From a checkpoint of a small transformer trained on Wikipedia.
Size: 13 layers, width 128, 2 heads of 64 (1 for keys and values), MLP 1024 ReLU, vocabulary 1422, 4.44M parameters.
Each number is 128 + 32 x the weight over its row's rms, rounded and kept within 0 to 255. Layers, rows and columns count from 0. The size above them is the row's rms in percent of the matrix's.

# layer 9 MLP up, 1024x128, rms 0.353, rows 394-420, columns 0-127
size [109 120  67 112 125 117  98  98 125  77  20  68  95  96  91  92 101 124 103 109  95 118  58  82  86 104 109]
[[162  92 132 100 201 109 167 110 112 152 112 149 169  89 151 108 217 154 102 130 142 146 147 133  96 101 106 109 141 148 116 140  79 137 171  86  96 151 133 105 108 161 183 161 164 140 102  74 121 127 119 143 151 105 134  91  87 123 117 146 131 172 129 144 139 161 174 119 130 140 169 159 176 118 150 154 176 120 128  97 141 132  46 104  93 118 146 176 113 148 146  93 127 192 109 133 180 125 152 131 150 179  58 137 143 101 128 145 152 149  96 123 105  99 125  77 101 111  80 112  86  95  84 116 140 239 123  65]
 [131 118 139 123 191 124 164 128 108 133 172 119 137 173  46  76 136 109 151 164 121 143 150 150 168 161  91 131 101 108 130  90 117  91 162 195 123 108 212 133 113 180  83 158 221 107 141 104 107 122 120 196 108 131 141 115  91 156 100 104 131 135 140 132 128 133 126 171 129 107 108 105 117 118 112 106 152 153 109 141 158 138 137 111 119 121 149  88 141 137  72  96  52 174 110 109 187 106 140 109 108 110 116  64 102 107 103 212 107 133  82 128 105 176  91 115 157 148 153 143 122  85 176 147  65 165  87 152]
 [153  97 133  63 111 141 135  91 116 180  86  93 134  84 142  70  85 149 115 154 124 204 146 170 114 116 162 118  87 166 143 142 103  71 124 105 107 158 134 113 152 178 161 152 126  85 182  83 141 114 137 150  90 129 134 155  83 121 135  98 162  89 152  91 103  91  89 109 147 116 157 126 161 108 144 113 172 123 100 134 105 153  81  98  88 146  59 136 162 142 109  96  90 157 129 164 108 125 168 132 177 131 124 127 138 136  82 155 117  90 122 190 133  61 104 132 138  49  61 123 168 133  93 151 131 157  93 204]
 [ 84 117 210 137 157 104 124 161 154 122 104  98 144 153  99 130 132 109  93 138 127  79 169  89 116 162 151 102 152  37 107 168  91 168 164 132 185 114 138  85  88 127 162 104 146  92  99 154  97 145 133 213 158 163 125 112 108 131 157 175  87 131 171 102  64  58 121 156 141 142  76 113 156 149  97  97 140 169 142 123 136 131 119 159 116 128 177 147 100 102 147 169 122 148 165 111 121 131 169 136  90 104 124 168 119 152  91 117 127  93 123 183 168 180 119 153 131  92 163 104 116  64 168 114 111 137 206 119]
 [143  65 135 123 111 139 150 124 119  96 179 120 115 145 129 116 110 140 198 121 166 156 128 164  94 128 143  93 123 120 156 206 134  68 128 155 168  64 105 185 168 142 111  85 169 148 108 131 161 112  98 111 124  82 127 157 127  80  99 122 144 118  78 121 130 158 158 147 163  97  93  67 153 113 147 103  73 176 103  86 140 161 216 135 111  89 141 100 102 116 143  88 174 157 115 139 141  61  83 154  94 101 183 178  92 124 124 117 181  56 124 111  93 179 111 148 145 119 137 172 122 141 103 154 136 163 136 143]
 [128  83 139 133 156  89 187 102  78  83 122  77 195 147 102 138 150 143  70 149 169 155  81 129 181 124 146 118 154 147 106 137 144 145  94 136 140 124 166 104 114 136 148 110 137  84 202 154 128  69  87  67 121 160 135 125 165 117 149 122 165 134 175 151 108 164 106  87 156  94 133 162 102 157 155 162 120 153 142  73 104 146 118 109 139  94 160 124 132 136  68 150 102 111  79 122 129 139  96 162 140  67 161 119  74 157 143 154  80  96 104 203 143 101 156 141 120 112 161 146  72 118 207  64  95 152 118 101]
 [141  93 115  60 134  83 119 122 126 107 161 136 202 102 171 151  80 193  85 124 122 114 110 114 144  98 150 135 180 179 121  95 120 103 136  91 123 179 126 142 132 132 135  94 127 146 111 144 106  85  99  98  96 106  91  91  89 129 103 105 127 153  95 162 140 159 144 139  73 182  91 104 146 113 161 151 146 165 137 128  93 124 224 162 102 140  54 212 140 130 114 146 102 111 107 162 105 134 111 128 180 141 188 130  72 130 180 156  87 170 131 145 151 140  80 136 124  68 141 110 111 131 102 152 120 136  56 161]
 [ 80 162 133 126 115 181 141 130 137  94 176 124 157  71 199 137 133 130 106 197  93 140 144 137 145 136 133 184 130  91 112 114 116  81 128 149 115 142 119 145 178 150  84 164 159 104 195 144 142 148  95 141 108  94 100 136 121  98  42  78 139  88 101 141 121 136 134 171 115 133 101 123  88 125  95 109 150 141 120 117  97 138 157 145  98  83  93 133 136  69 143 105 117 151 196 103  58  96 186 144  85 126 130 199 114 107 145  99 154 163 151  94 121  80  89 142 198 193 146 142 129  77 105 152 104  96  93 128]
 [192 112 113 116 186 123 112  73 193 104 152 148 185 124 130 137 116 168 161 145 121 199 122 169 153 109  99 196 122  90 129 149 141 119 138 147 116 165 128 191 178  94 123 139 141  73 125 113 120 137 147 188  78 116 117 148 121 101 145 161 112 111 150 131 134 104 149 128 175  68 131 104 196 111  89 154 138 152  83 116 103 109  88 117  56 103 157 191 163 136 138  79  62  98 159 169  96 119 131 154 139 119 165 154 150 128  88  89 111 153 163 142 153 152 156 154 101 115 104  59 103 144 143 174 160 172 103 132]
 [136 112 139 142 112  87 124 153 190 102 115 108 104 136 115 119 146 199 112 102 182 108 147 150 165 146 165 136  95 120 122 159 109 162 134 122  68 137 141 145 134 117 129 138 131  89 107  93  63 123 117 169 144 130 136 136 148 166 241 118 122 148 128  90 155 141 126 141 210 147  86  94 124 194 155 140 142 159 204 170 161 152 144  82 126 104 124 182 165 113  81 117 146 166 133 100 132 120  84 188 124 166 129  44  94  79  93 114 143 148 114 131 176  71 133 156 121  69 151 127 107 107 143 128  86 163 145 134]
 [147  87 142  90 138 129 130 104 147 143  64 147 180 182 133 118 160 105  99 169 146 165 120 189 157  59 127 134 120 106 124 126 161  92 131 173  74 159 107 118 202 103 116 100  57 109 148 146 134 132 114 183  68 113  95 113 119 149 145 154  71 180 106 137 118 148 131 176 133 130  92 177 109 136 125 179  94 149  96 106 115 116 111 148  86  44 107 158 130 126  88 115  92 164  87  86  82 168  59  86 114  93 187 104 150 110 145 177 117  93 157 104  84 155 160 107 127 113 170 108 143 144 117 137 103 139 131 127]
 [104 107 176 127 142 100 164 148 124 200 110  79  83 103 167  64  48  95 179 126  53 136  88 135 130 113 181 125 137 156 107  93 122 132 141 167 171 153  61 128 111  80 107 103 109  90 144 129 141 132 159 133 103 123 127 108 154 137  91 113  97  76 158 151 149  81  96 111  98 130 160  92 112 174 145 130 150 186 148 105 138 107 152 162 148 107 111 130 127 109  86 115  49 142 130 162 180 113 146 139  73  89 194 144 128  96 132 156 137  64 167 104 123  98 117 113 123  96 141  63  85 175 163 112 127 114 119 105]
 [133 140  76 143  42 116 143 117 128 119 132 151  71 148 121 149 141 135  54 102 143  92 162 150 139 128 128 160 146 191 130 104 137 101  57 180 124 134 118 105  80 106 107 152 114 183 137  57  76  61  45 119  87 100 156 140 125 138 141 192 179 115 138 133  85 196 106 125  71 129 117 107 143 138 114 156 137 148 179 155 131 149 136 125 124 110 118 135 119 146 146  98 124 121  73 134 134 104 140 109 159 144 143 126 248 114  99 125 105 153 173 159  99 112 103 149 161 129 112 102 160 153 122 152 128 182 111 122]
 [ 97 137 125 117 120 168 135 154 100 105 125 152 188 131  76 123 146 100 121  69 137 156 131 113 133 150 156 107 167 161 157 146 115  68 161  77 116  55 172  79 126 128 190 110 112  82  84 126 133 105  85  56  94 124  58 162 111  96  99 167 167 167 102 195 115 132 149 115  81 145 111 118 191 138  91 135 130 131 133 168  95 201 126 104 134 136  82 137 140  87 143 142 132 155  98 155 162 171 124 147 118 105  81  76 100 164 141 108 155 100 114 174 135 156  95 152  82 142 192 124  85 147 168 137  98 127 108  88]
 [103  98 149 174 142 144 110  72 135 138 118 150  89 139 147 103 104 112  90  87 151 147 123 169  94 127  77 102 125 130 148 141  59 124 115 136 113 124  86  94  84 114 105 117 129 127  75 127 123 132 124 141 149 156 122 132 101 168 114 127 127 133 113  81 163 141 140 130 198 133 169 168  82  83 109 169 139 129 139 121 152 117  57 128 137  19 158 119 128  95 125  82  97 167  95 149 160 167 125 136  87  76 166 161 143 106  90 102 237 154 183  91 140 120  69 145 121 127  67 140  64  98 156  89 141 102 110 139]
 [161 127 159 136 119 107 105 135 113 156  74  89 146 154 176  69 148  94  95 122 146 158 162 150 138 167  90 138  96 166  97 143 108  79  71 158 147 122 123  89 128 133 175 162 154 166  64  75 135 128 114 167 112 124 137  89 132 155 113 160 126 103 121  75 134 121  73 219 153 106 152 116 122 131 143 138 133 119 149 145 141 118 105  70 127 164 150  95 154 116 171 103 161 123 121 160 117 131 140 148 172 112 150 145  94  64  78 147 115 128 151 182 200  93 134  59 156 143 141 141  83  73 151  29  80 116 140 141]
 [109 125 166 113 147 138 145 143 159 137 105 130 121 129 149  77 159  93 190 108 137 185 166 141  99 138 160 169 152 162  93  99 117 147 151 119 109 153 163 154 132 145 101 167  62 160  55 104 152  92 149 176 201 123 118  87  99 106 180 133 164  56 166 125 120 131  77 147 139 186 128 179 115 162 112 148  77 112 135 142 158  89 123 170 101  77 198 154 161 124  99 119 122 169  57 149 161 148 143 112 144  93 165 158 162 132 133 179 129 159 177 101 120  71 163 169 127 110 136 143 145 109 133 107 162  99 180 107]
 [169 127  85 147 149 103 125 113 161 164  90 133 181 112 148 107 110 228 139 135 152 132 136 128 146 101 115 123 121 104 107 119  82 124 137  57 157 136 139 105  94 107 142 166 122 149 150 145  98  66 146 147 111 162 122 105 127 143 201 124 132  68 169 138  95 108 183 165  81 136 111 183 167 121 168  95  99 147 163 142 132 107  75  81 141  63 184 145 135 110 115  85  88  96 156 142 142  87  76 147 131  93 128  76 154 148 181 119 127 144 135 137 117 109 139 133 189 147 200 166 125 117  43 140 117 153 144 174]
 [122 173 171 163  84 185 124 158  79 132 164 120 141  78 148 121 112 174 184 142 129 153 157 144 149 123 161 116 105 109 143  93 137  97 115 119 209 123 127 208 124  81 111 132 130 119 168 181 130 103 113 116 131 114  88 171 137 100 165 218  98 129 144  66  77 156 123 148 116 137 148  91 177  86  84 109  71 148 155 130 107 154 150 132 129  68  90 113 131 158 157 122 114 169 121 168 145 120 131 183 111  74 216 172  79 132 145 136 117 133  91 117 176  96 147 153  95 130 158 133 120  84 118 125 162 125 117 160]
 [164 109 154 162 116 176 121 108 194 154 153 130  97 147 124 102 140 133  97  70  78 113 211  86 144 145 116 141 133 120 128 129 112 109 137 143 167 123 150  86  78 185 161 143 237 173 126  60 135  63 102 150 165 120  92 139 153 178 153 175 107 144 166 158 106 119 117 134 100 141 118  96 139 130 183 119 147 167 159 117 139  98  80 101 130  95 175 105 115 122 122 130 165 117 112 158 110 108  83 113 151 138 129 141 163 138 152 148 119  92 123 121 102 101 140 137 188 166 161 137 155 140 161 139 130  57 110 229]
 [119 114 117 142  93 159 124 184 126 141 146 205  98 157 169 140 123 123 146 147 133 124  59  66  93 148 118 173 156 187 181 127 135  84 162 130 174 172 126 133 127  70 137 146 135 141 138 173 177  72 127 172 146 107 158 113 104 150 113 136 179 111 158  99 165 130 108 107 129 157  92 105 122 122 109 123 133 155 122  80  93  95 147 131  93  98 128  54  90 124 132  75 125 151 141 139 143 120 116  56 132 160  69  93 105 156 128 219 153 144  89 131 102 167 144 137  55 102 138 102  97 141 145 101  81  58 122 144]
 [102 153  86 118 171  67 111 138 112 158 141 108 128  60 146 106 137  81 150 153 171 136 123 103 121 131 143 119 112 144 148 185 168 111 167  81  96  67 105 159 143 140 104  99 133 149 119 114  61 137 156 109 124 190 178 138  77  68 118 118  71 145 122 136 101  92 118 139  79 138 188 143 128 138 144 146 114 136 122  46 143 142 104 138  91 156 171 125 195  96 116 132 141 200 108 115 136 106 103 112 128  96  96  99 121 181  67 140 139  62 101 108 114 133  96 103 132 189 149 147 132 159 201 110 161 168  79 133]
 [133  94 104 111 109 129 131  70 116  83  71 118 138 129  66 111 144  98 148 139 143 166 149 113 118  84 182 151 119 166 146 110 141 112 150  86 174 107 138 139 145 157 132 120  72  94 141 141 162 102 102 143 106 127 187  80  96 161 113 114  84  86 171  70  78 142 130 121 169 140 157 172 158 106 186 124 119  52  92 115 163  26 155 152 162 105 109  87 100 174 103 170 141 129 117 170 156 140 125  94 191 121 127 113 156  80 145 135 157 134 103 105 113  74 142 167 138 148  98  82 190 107 138 108 111 128 130  71]
 [137 154 128 109 133 171 179 188 112 107 119 143 159  75  78 106 151 115 103 157 172 118  91 156 135  80  95 115 132 146 152 112  56  95 148 131 112 148 145 132 146  63 111 157 100 113 130  84 161 147 207 144 118 120 156 157  61 129 137 139  96 141 134 130 161 218 140 108 136 118 146  66 124 146 126  96 132 121 192  97 112 181 133 116 111  93 178 142 108 151 109 129 182 123 136 206 138 194  79 112 120 152  86 137 143  76 104  97 192 159 114 112 102 153  81 195 120  91 160 107 115 122 137 109 158 136 125 147]
 [151 104 127  96 166 181 135 169  83 164 134  83 135 198 116 159 122 123 145 142 178  91 140  71 124 188 109 142 125 139 163 128 128 122 171 110  87 153 140 135  79 118  93  95 120 163 160 111 122 124 101 191 121 136 118  90  97 207 143 176 108 155 142 192 155 123  98 147  89 145 169 125 165 132 103 109 186 165 140  94 108 178 122 160 118  56 154 127 186 175 175 200 129 157 168 159 126 134 124 114  70 110 156 125 111 121 118  80 134  94  63 103 114 166 137 127 126 110 118  91 131 101 154 127 124 155 117 199]
 [166 129 135  78 146  69 127 150 197 127  97 124 141 154 106 109 128 203 128  43 130 156  93 149 143 114  89 102 110 164 112 146  93 131 165 144 120  60 142  94 114  92 108 110 141  92  66  83 178  89  85 140  68 121 156 113  66 169 194 158 130 105 156  90 136 144 115 120 114 147  73 143 139  60  97  72 100 161 138 115 106 148 157 161 142 127 101 108 152 153 136 107 149 116 158 142  69  83 154 108 143 144 127 104 146 132 142 117 172  82 154 169  79  56 127 139 133 118 104 108 110 167 128  79 134 154 114 154]
 [ 97 139 163 135 134 101 117 189 129 146 173 114 165 202 157  88 176 136 114 174 184 137  94 107 153  77 145 144  88 127 113 101 173 155 120 112 129  96 106 116  96  85 178 191 195 104 161 164 140 131  96  67 107 152 147 114  66 101 149 142 107  80 142 173 126 102  70 154 173 153 127 131 155 142  99 155 145 125 206 113 148  60 126 132 122 170 122  64 167 145 123 144 112 140 134 124 170 128 125  68 148 102 120 110 113 117 153 161 167 130  99 137 141 140 118 142  85 112  60 138 125 107 102 135 108  58 116  75]]
# layer 9 MLP down (transposed), 1024x128, rms 0.192, rows 394-420, columns 0-127
size [ 97 121  65 104 107 118 105  96 119  74  16  76  93  99  91  94 106 123 108 104  93 112  59  83  93 107  97]
[[112  78 114 167  93 171 152 109 101 132 123 112 138 105 156 197 149 190 147 100  89 140  99 151 131 166 106 151  89 146 104 108  96  92 101 124 122 182 140 133  88 131 121 121 130 211 134 110 107 124 126 158  82  91 145 152 134  97 123 111 167 120 105  90 127 185 141 123 124 148 131 108 130 104 107 165 111  85  84 133 102  86 154 159 112 159  91 127 180 116 136  93  84 135 168 120 133 176 184 149  90  91 152 171 145 156  99 124 137 138  80 182 182 101 109 146 139 173  52 129 197  55  55 104 134 121 181 161]
 [146 164  90 137 181 117 132 149 149 149 140 111 159 101 110  74 193 129 160 120  74 140  88 184 154 111 178 122 105 105  95 138 149 161 118 139  74 129 121  84 141 146 107 122 120 120 116  87 135 147  83 125 134 120 156  99  72 153 152  51 148 112 138 150 111 119 122 166 114 164 169  93 143  88 159  58 114 172 130  57 117 132 139 102 184  99  70 102 119 117  85 120 124 165  45 139 173  90 167  74 148 130 126 127 106  92 146 107  70 159  92 120  93 103 200 102 117  91 135 143 153  86 174  84 100 140 119 141]
 [111 121 101 159 109 172 109 123 121  96 144  93 132 159  78 127 122  98 180 130 151 138 135 140 112 118 145 170 144 179 135 208 165 141 214 114 169 135 138 168 139 116 106 110 114 143 128 155 178 143 130  79 158  77 144 167  54 142 151 150 123 163 116 168 161 204  95 169 134 192  78  95 155 139 170  89 103  87 141 133 144 176 106 171 158 171 173 150 116 136  65 144 139  76 149 134 164 135 131 127 109 102 164 171  91 101  87 149  89 146 149 155  90 157 144 149 100  91 103 119 119 138 103 127 177 157 164  72]
 [ 70 182  88  70 122 158 153  93  77 152 126 106 125 126 100 161 147  93 195  98 137 117 171 112  92 145 100 115 130 115 165 113 117  91  72 148 142 120 123 193 147 156 179  96 143 134 161 123 144 120 136  87 141 119 160 137 123 157 170 132 142 154  95 121 170 111 171 190 173  77 126 193 162  75 183 115 140 181  95 200 163  51 113 129 185 155 124 132 122 164 128 115  95 159 166 105 135  94 181 138 115 145 127 150 118 100 127 112 137 103  83 175 114 112 159 140 129  49  77  97 111 148 126 124 129 124  98 122]
 [111 122 167 162 158 155 115 167 134 125 132 181 136 141 143 137 124 137  79  72 148 140 179 135  88  15 101 156  97 127 113  92 145 117 139 159  55  83 117 108 140 136 108 140 123  79  72 136 101 183 129 141 124 119 147  84 118 155 138 127 138 131 172 110 102  80 126 135  81 137 101 184 131 185 151 150 110  41 115 109  77  93 137 124 101  98 133 137 188 168  73 151 146 131 136 156 160 174 121 117 152 133 106  72 140 105  93 114 129 183 106 106 144 134 149 105 154 140 172 123 152  86 127  80 121 152  93  43]
 [ 91 146 162 113 114 179 142 133 134 130  99 119  88 130 141 251  83  86 172 143 108  92 128 127 141  68  98  95 100 156 125  93 147 121 147 129  68 100 176 111 132 167 137 135 154 113  70 141  58 133 147 177 126 117 129 109 161 122 150 167 114 173 140 184 146 118 109 129 190 114 136 116 166  94 136 157  91 154 125 151  79  78 202 126 155 144  99 157 126 135 112 135  93  39 145 124 162 180 136 149 153 100 116  92 198 101 143  99 190 103 108 147 117 120 159 143 145 162 111 137 129 122  97 155 131 120 156 166]
 [ 45 154 126  96 157 160 128 115  50 104  75 136 115 171 143 255 152  99 153  95 112 150 161 123 114 109 103 110 123 120 143  88 104 137 208  98 133 103 121 137 154  97 140 144 118 107 134  80 182 113 136 146 116 102  83 137 113 124  77 154 158 142 119 148 167 166 104 113 132 139  97 103 121 113  95 104 162 103 110 167  84 117 156 100 145 148  70 111 133 138 108 182 100  85  73 110  87 148  64 119 148 121 144  75 146  97  97 106  99  84 167 131 103 164  96 141 144 132  70 126 127 154  88  86 147 147 124  86]
 [117 113  97 161 127  96 130 145  99 107 145 166 125  91 108 152 153 142 104 110 134 174 164 112 126 158 156 150 130 176  97 146 126 148 119  92 163 128 146 111  63 111 112  80  83 103 126 120  92 109 100  84  79 107 131 150 129 167 142 197 102 180 177  96 190 122 170  97 124  87 162 127 171 112 135 156 100  68 119 128 169  97 104 146 141 130 212 165 125 160 113 176 156 142 136 104 136 148  89 135 203  96  92 120 113 104 151 146  73  99 180 123 141 101 117 116 161  47  53 111  74  71  90 151 106 155 129 130]
 [149  74 131  83 119 140 122 113 137  80 154 150 123 193 162 141  91 140 214 119 107 173 120 163 126 111 101 124  88 134 123 124 139 162 139 156 113 176 119 151 171 137 127 114  71 119 108 116 125 123 182 107 126 164 109 196  87 178 161 171 131 131 163  89 165 133 125  79 176  69 116 152 137  88  92 165 155 161 108 170 139  75 175 152 115 143 137 176  71 146 134 126  99  91 189 159  61 135 166 171 139 101 135 146 142 160  94 139 110 122 141 167 194 160 126 182 175 136 117 118 126 178  90 144 169  87 128 148]
 [ 81  84 120 156 150 202  79 128  89 155 151 101 141 150 143 168 180 146 194  69 190 126 158 100 139 187 146 145  64 122 127 172 161 148 156 111 144 139 107 122 191 106 133  86 114  79  87  91 129 110 125 154 105 120  63  96  93 173 162 122 102 106 138 126 194 136 166  98 187 104 135 117  95 105 102 140 161 185 103 112  53 132 107 130 118 110 115 158  80 107 126 113 132 142 149 129 128 153 100 130 125 121 139 124 149 166 104 123  80 109 142 122 143 181 124 178 105 142  91  98 149 132  99 122 137  57 164  65]
 [125 169 145 113  97 155 113  94 114 135  87 119 153 118 138 160 151 139 145 161 125 130 108 139 181 128  64 153 199 141 112 139  68  88 187 137 113 109  93  98 110 130 129 151 224 154 150  86  73 127 105  52  94 105  82 129 107 142 156 120 153 114 139  65 161 116 141 147 110 150 135  83 154 147 136 119 138 139 100 114 130 149 132  92 153 122 114 143 101 118 111 135 100 128 163 108  63 148  83 150 103 102  99 151 145 128  83 111 120  78  94 109 157 164 144 190  94  81 133 124 178 255  97 132 149 140 157 157]
 [159 148  65  90 134 109 141 119  86 193 172  90 157 182 135  89  72 117  59 126 160 120 101 146  91 137 119 143 141 111 131  63 181 126 123 107 152 136 134 115 169 117 120 177 145 112 117 149 136  91 111  73 120 116  95 139  78 120 100 156  81 137 164 166 109 149 134 165 117 114 126 180 103 120  98  76 143  82  96  84 130 127 146 178  62 127 155 115 109 147 152  79  69 103 165 175 124  88  71 121 103 102 139 129  85 107 102 154 142  89  75  52 132 120 104 141 111 182  81 149 170 154 115 115 131  91 174 134]
 [181 145 130 116 138  65 142 122 141 147 140  75 192  89 149 185 161 174 118 138 142 147 113 137 124 123 124 138 143 154 147  87 143 189 143 212 189 127 128 115  79 120 179 131 156  85 106 180 109 148 100 149 136 136 149 106 170 136 139 158 119 127 104 158 136 149  79 112 115 174 105 161  71 122 119 111 107 113 131 127 102 172 183 107 123 123  97 107  89 206 134  80 127 170 126  51 102 186 149 129 102 206 122 130 161 114  90 114 122 157 113 126 142 157 126 157  92 126 173 214  95 117 107 157 104 125 175 137]
 [126 133 150  82 161 102  95  92 160 157 158  48  75 135 173 174 174 164 153 106 160  99  89 211 137 137  81 125 122 159 170 195 158 140  88  94 153 115 131 180 207  97 108 129 131 111 172 126  98 103 129  97 115 118 117 115  99 165 117 169 184 141 158  93 166 121  94  85 117 102 133 119  84  75 136 165 187 164 158 154 105 151  73 158 125 126 106  89 125 147 128  78 117 120 158 124 118 149 172 133 150  76  84 155 107 146 113 120 108  98 144 149 110 172 143  94  86 109 141  99  70  96 133 107 149 103 156 110]
 [158 159 141  85 125 127  77 140 113 114 135 144 100 157 127 167  97 110 138 131 141 147  80 148 128 120  64  96 146 131 141 167 153 125 172 136 164  87 140 143 147 102  88 161 168 129 113 121 129  86 195 147 164 192 139  73 183 138 106  81 129 123 171 111 130 145 103 158 163 134  90  53 126 151 147  94  94 190 132 109 139  75  77 161 162  79  51 137 182 138 113 137 106 111 128 120  93 128 130 126 114 120 110 174 119 116 142 160 143 143  80 111 192 112 177 161 130  81 108  79 167 189  90  98  89  61 145  99]
 [128 161 129  83 193 190 149  87  80 146 141  71 169 124 105 164 148 104 129 176 173 135  97  95 132 152 110 104 143 116 125  98 141 113 148 147 111 162 165 133  92 182 164 110 146 167 165  75 121  18 104 111 116 127 155 165 127 117 137 149 162 136 114 102 110 135 165 164 120 148 116 132 151 108 151  88 117  99 134 102 136 122 109  47 107 127 164 152  82  75 159 112 141 107 171 151 122 199  95  83 142 117 139 121 184  79  97 124 144 115 174 142 119 120  88  60 198 135 149 150  97 141 163 133 163  70 130 139]
 [ 57 115 140 158 180  73  92 123 156 141 104  62 130 106 117 123 145  81 159 106 160 176 160 154 138 170 118 147 146 121  95 120 135 104 129 122 126  98 154 154 136 154 148 159 143 139 162 166 205  91 123 108 149  87 117 115 130 169 176 111 155 171 205 141 152  71 139 105 109 161 163 145  87 127 116 123  74 206 123 164 105 152 125 167 170  74 114 103  59 100 189  68 137 137 141 104 137 119 125 144 136 117  93 122 132 132 114 176 114 108 118  94  80 173 169 141 144  83  89 104 107 123 141  88 113 112 200 102]
 [127  86  77 115 107 185 140 102 150 151 161 108 192  73 106  84 114 152 149 148 133 103 129  96 144 138 109 113 122 132 123 143 107 123 105 121 149 166  39 130 159 172 113  77 141 113 100 174 127  85 124 100  64  88 134 145 206 180 139 139 132 158 185 101  79 151 120 211  78 105 128 106 198 125 163 131  64 128 143  81 166 108 134 102  93 146  77 159 120  99 159 150  86 149 183 153 140 155 116 137 116 140 170 149 112 110 136 105 120 131  98 191 115 152 146 135 142 159 111  89 120 134 103 117 117  70  95 173]
 [116 154 158 191 130 133 106 131 125 117 159 113 143 144 118 171  91 147 123  82 158 119 159 100 152  88 217 180 131 148 155 134 101 163 109 129 110 127 110 151 124  64 152 167 183 165 173 154 145 168 111 101 133 134 139 145 112 157 208  60 106 112 112 121 107 129 179  96 161 171 142  94 123 105 112 124  99 148 108 177 134  62 124 128 174  67 130 122 125  91 111 130 160 151  54 130 160 125 117  95 131 145 195 135  79 133 125  84  93 143  54 166 157 105 115  97  76 104 120 173 134  82  79 140 157 169 129 114]
 [131 117  36 110 162 145 179 133  86 131 144 129 167 113 141  67 116 121 198  82  94 166  99 198 178 157 135 128  97 158 141 142 117 144 116 144 125 112 143 111 159 156  94 133 165 118 120 135 133  66 146 101  99 105 132 136 154 152 132 181 106 118 131 119 125 185 174 156 125 132 125 152 114 159  81  94 123 155 152 115  90 150  91 138 203 116  79 113  95 161 131  55  90 124 121 185 136 185  89 178 119 128  98 153 138  70 157 115 139 164 108 162  90 146  81 158 135 160 138  76 186 150  96 142 170 115 106  78]
 [146 126 153 118 125 144 190 137  97 106  61  84  99 163 109 159 120 133 118 166 151 110 223 103 164 147  80 104  98 114 139 170  99 102 124 101 140 156  94 142 134 127 173 137 129 120 104 139 139 171 143 167 135  78 160 164 171 149 113  70 121 150 144 167 129 114 134  68 175 139 100 155  99 119 122 141 104 189 179 176 189 116 154 117 146 148 192  99 117  99  82 146 136 119  58 112  76  78 163 172 131 113 193 113 181 195 136 162 169 102 104 149  92 146 154 126 155  98 149 172 132 144 133  91 155 113 135 123]
 [131 137 137 171 151 140 135 117 133 128 146 112 136 161 133  79  91 148  71 106 147 140 127 102 128  54  96 152 135 113 186 195 135 158 120 198 115  88 115 117 218 127 108 125  81 151 118  92 201 193 138 123 114 132 137 137 126  46  88 140 169 127 169 158 180 127 136  91 117 167 110 137 113 113 101  70 121  74 182 139  71 117  71 129 157 133 171  93 103 169 144 160 140  71 101 169 139 129 140 110 149 139 195 148 120 108 118  86  81 122 102 107 130  92 137 144 165 138 106 164 142 116  82 160 148 125 161 159]
 [ 99 163 153 142 187 104  87 183  71 113 111  85 131 126 121 182  91  66 152 124 136 101 140 162 178 174 147 131 134 129  58 136 167 161 100 100  81  84 132 117 171  95  86 179 117 118  76 177 111  98 109 121  93  94 108 102 136 183 145 123 102  95 162 125 170 103 112 138 105 104 151  76 133 153  91 139 122  98 158 154 122 163 130 134 164 165 118 113 171 107 121  89 123 148 137  91 133 124 101 141 153 126 164  24 112  66  83 160  70 159 133 140  96  88 171 104 192 108 127 166 155 108 152 138 144 123 139 111]
 [ 89 126 147 150 125 128 154 111  97 145  94 104 133 110  75 107 201 113  80 110  83 103 135 130 120 156 147 192 132  97 144 189  84 159 106 129 129 116 107 101 151 159  57  75 197 141 140 181 154 137 118 171 194 136  87 151  82 116 156 102 158 140 111 120 199 150  69  97 116 120 183 120 140 168 166 138 109 122 141 139 115 155 166  99 137 143 140  91  96 177 142 151  96 111 142 153  99  63 120 166  95 136  80 147  97 171 137 127 128 100 167  57 109 118 178  99  65 119 136 142 101 117 123  94 159 102 100  85]
 [137 102 158 118 137 140 130 159 106 122  76  92  98 122 136 146 188 126  97 202 109  92  86  98 117 120 101 151 118 129 112 108 158 111 145 110 147 108 135 153 111 166 138 132  71 162 134 127 109 152 149 103 133 157 130 175  55 108 190 184 108 142 125 152 127 132 134  85 147 116 112 101 167 128 104 192 160 148 144 109 176 177 125  87 173  98 188 139 187 154 105 164 141 100 141  93 137 100 153 112 164 144  82  82 131 137 160  77 191 153 155 135 124  99 209 107 122 107  61 126  84  96 126 216 104 121 100  72]
 [112 151 145 121  92 145 113 144 121 140  91 127 174 123 152 201 141 126 157 144 106 117 111 122 165  81  86 188 191 153 165 133 119 165 159 138  99  98  76 117 124 124  87 126  77  71 179 158 102  93  92 135  94 110 172 137  96 141 169 147 151 145 144 130 148  66 122 108  75 105 134 137 120 113 100 105 148  55 147 136 130 141 131  68 192 167 122  91 149 120  87  78 132 199 161  41 117 138 123 114 165 148 180 140 122 190 113 106 126 105 121  97  41 138 127 115 157 125 155 113 185 103 116 153 151 108 100 125]
 [115 159 171 174 135 169 163 105 144 153 173 180  76 114 108 130 101 145  81 164 140  84 128 126 128 133 173 169 125 135 136 164 156  77 138 109 121 125 125 112 129 146 143 125  69 149  86 106  70 131 114 157  70 174 122 155 179  86 125 156 133 117 170 181 168 173 101  78 179  43 100 189 130  65 145 185 116  92 143 156 120  99 122 105 152 117 106 169 152 202 122 157  95 143 134 120 136 149 115 127  80 128 173 126 194 127 110 113 109 158 145  93 142 154  67 141 177 131 142 133  91 140 123 130 138 115  72 163]]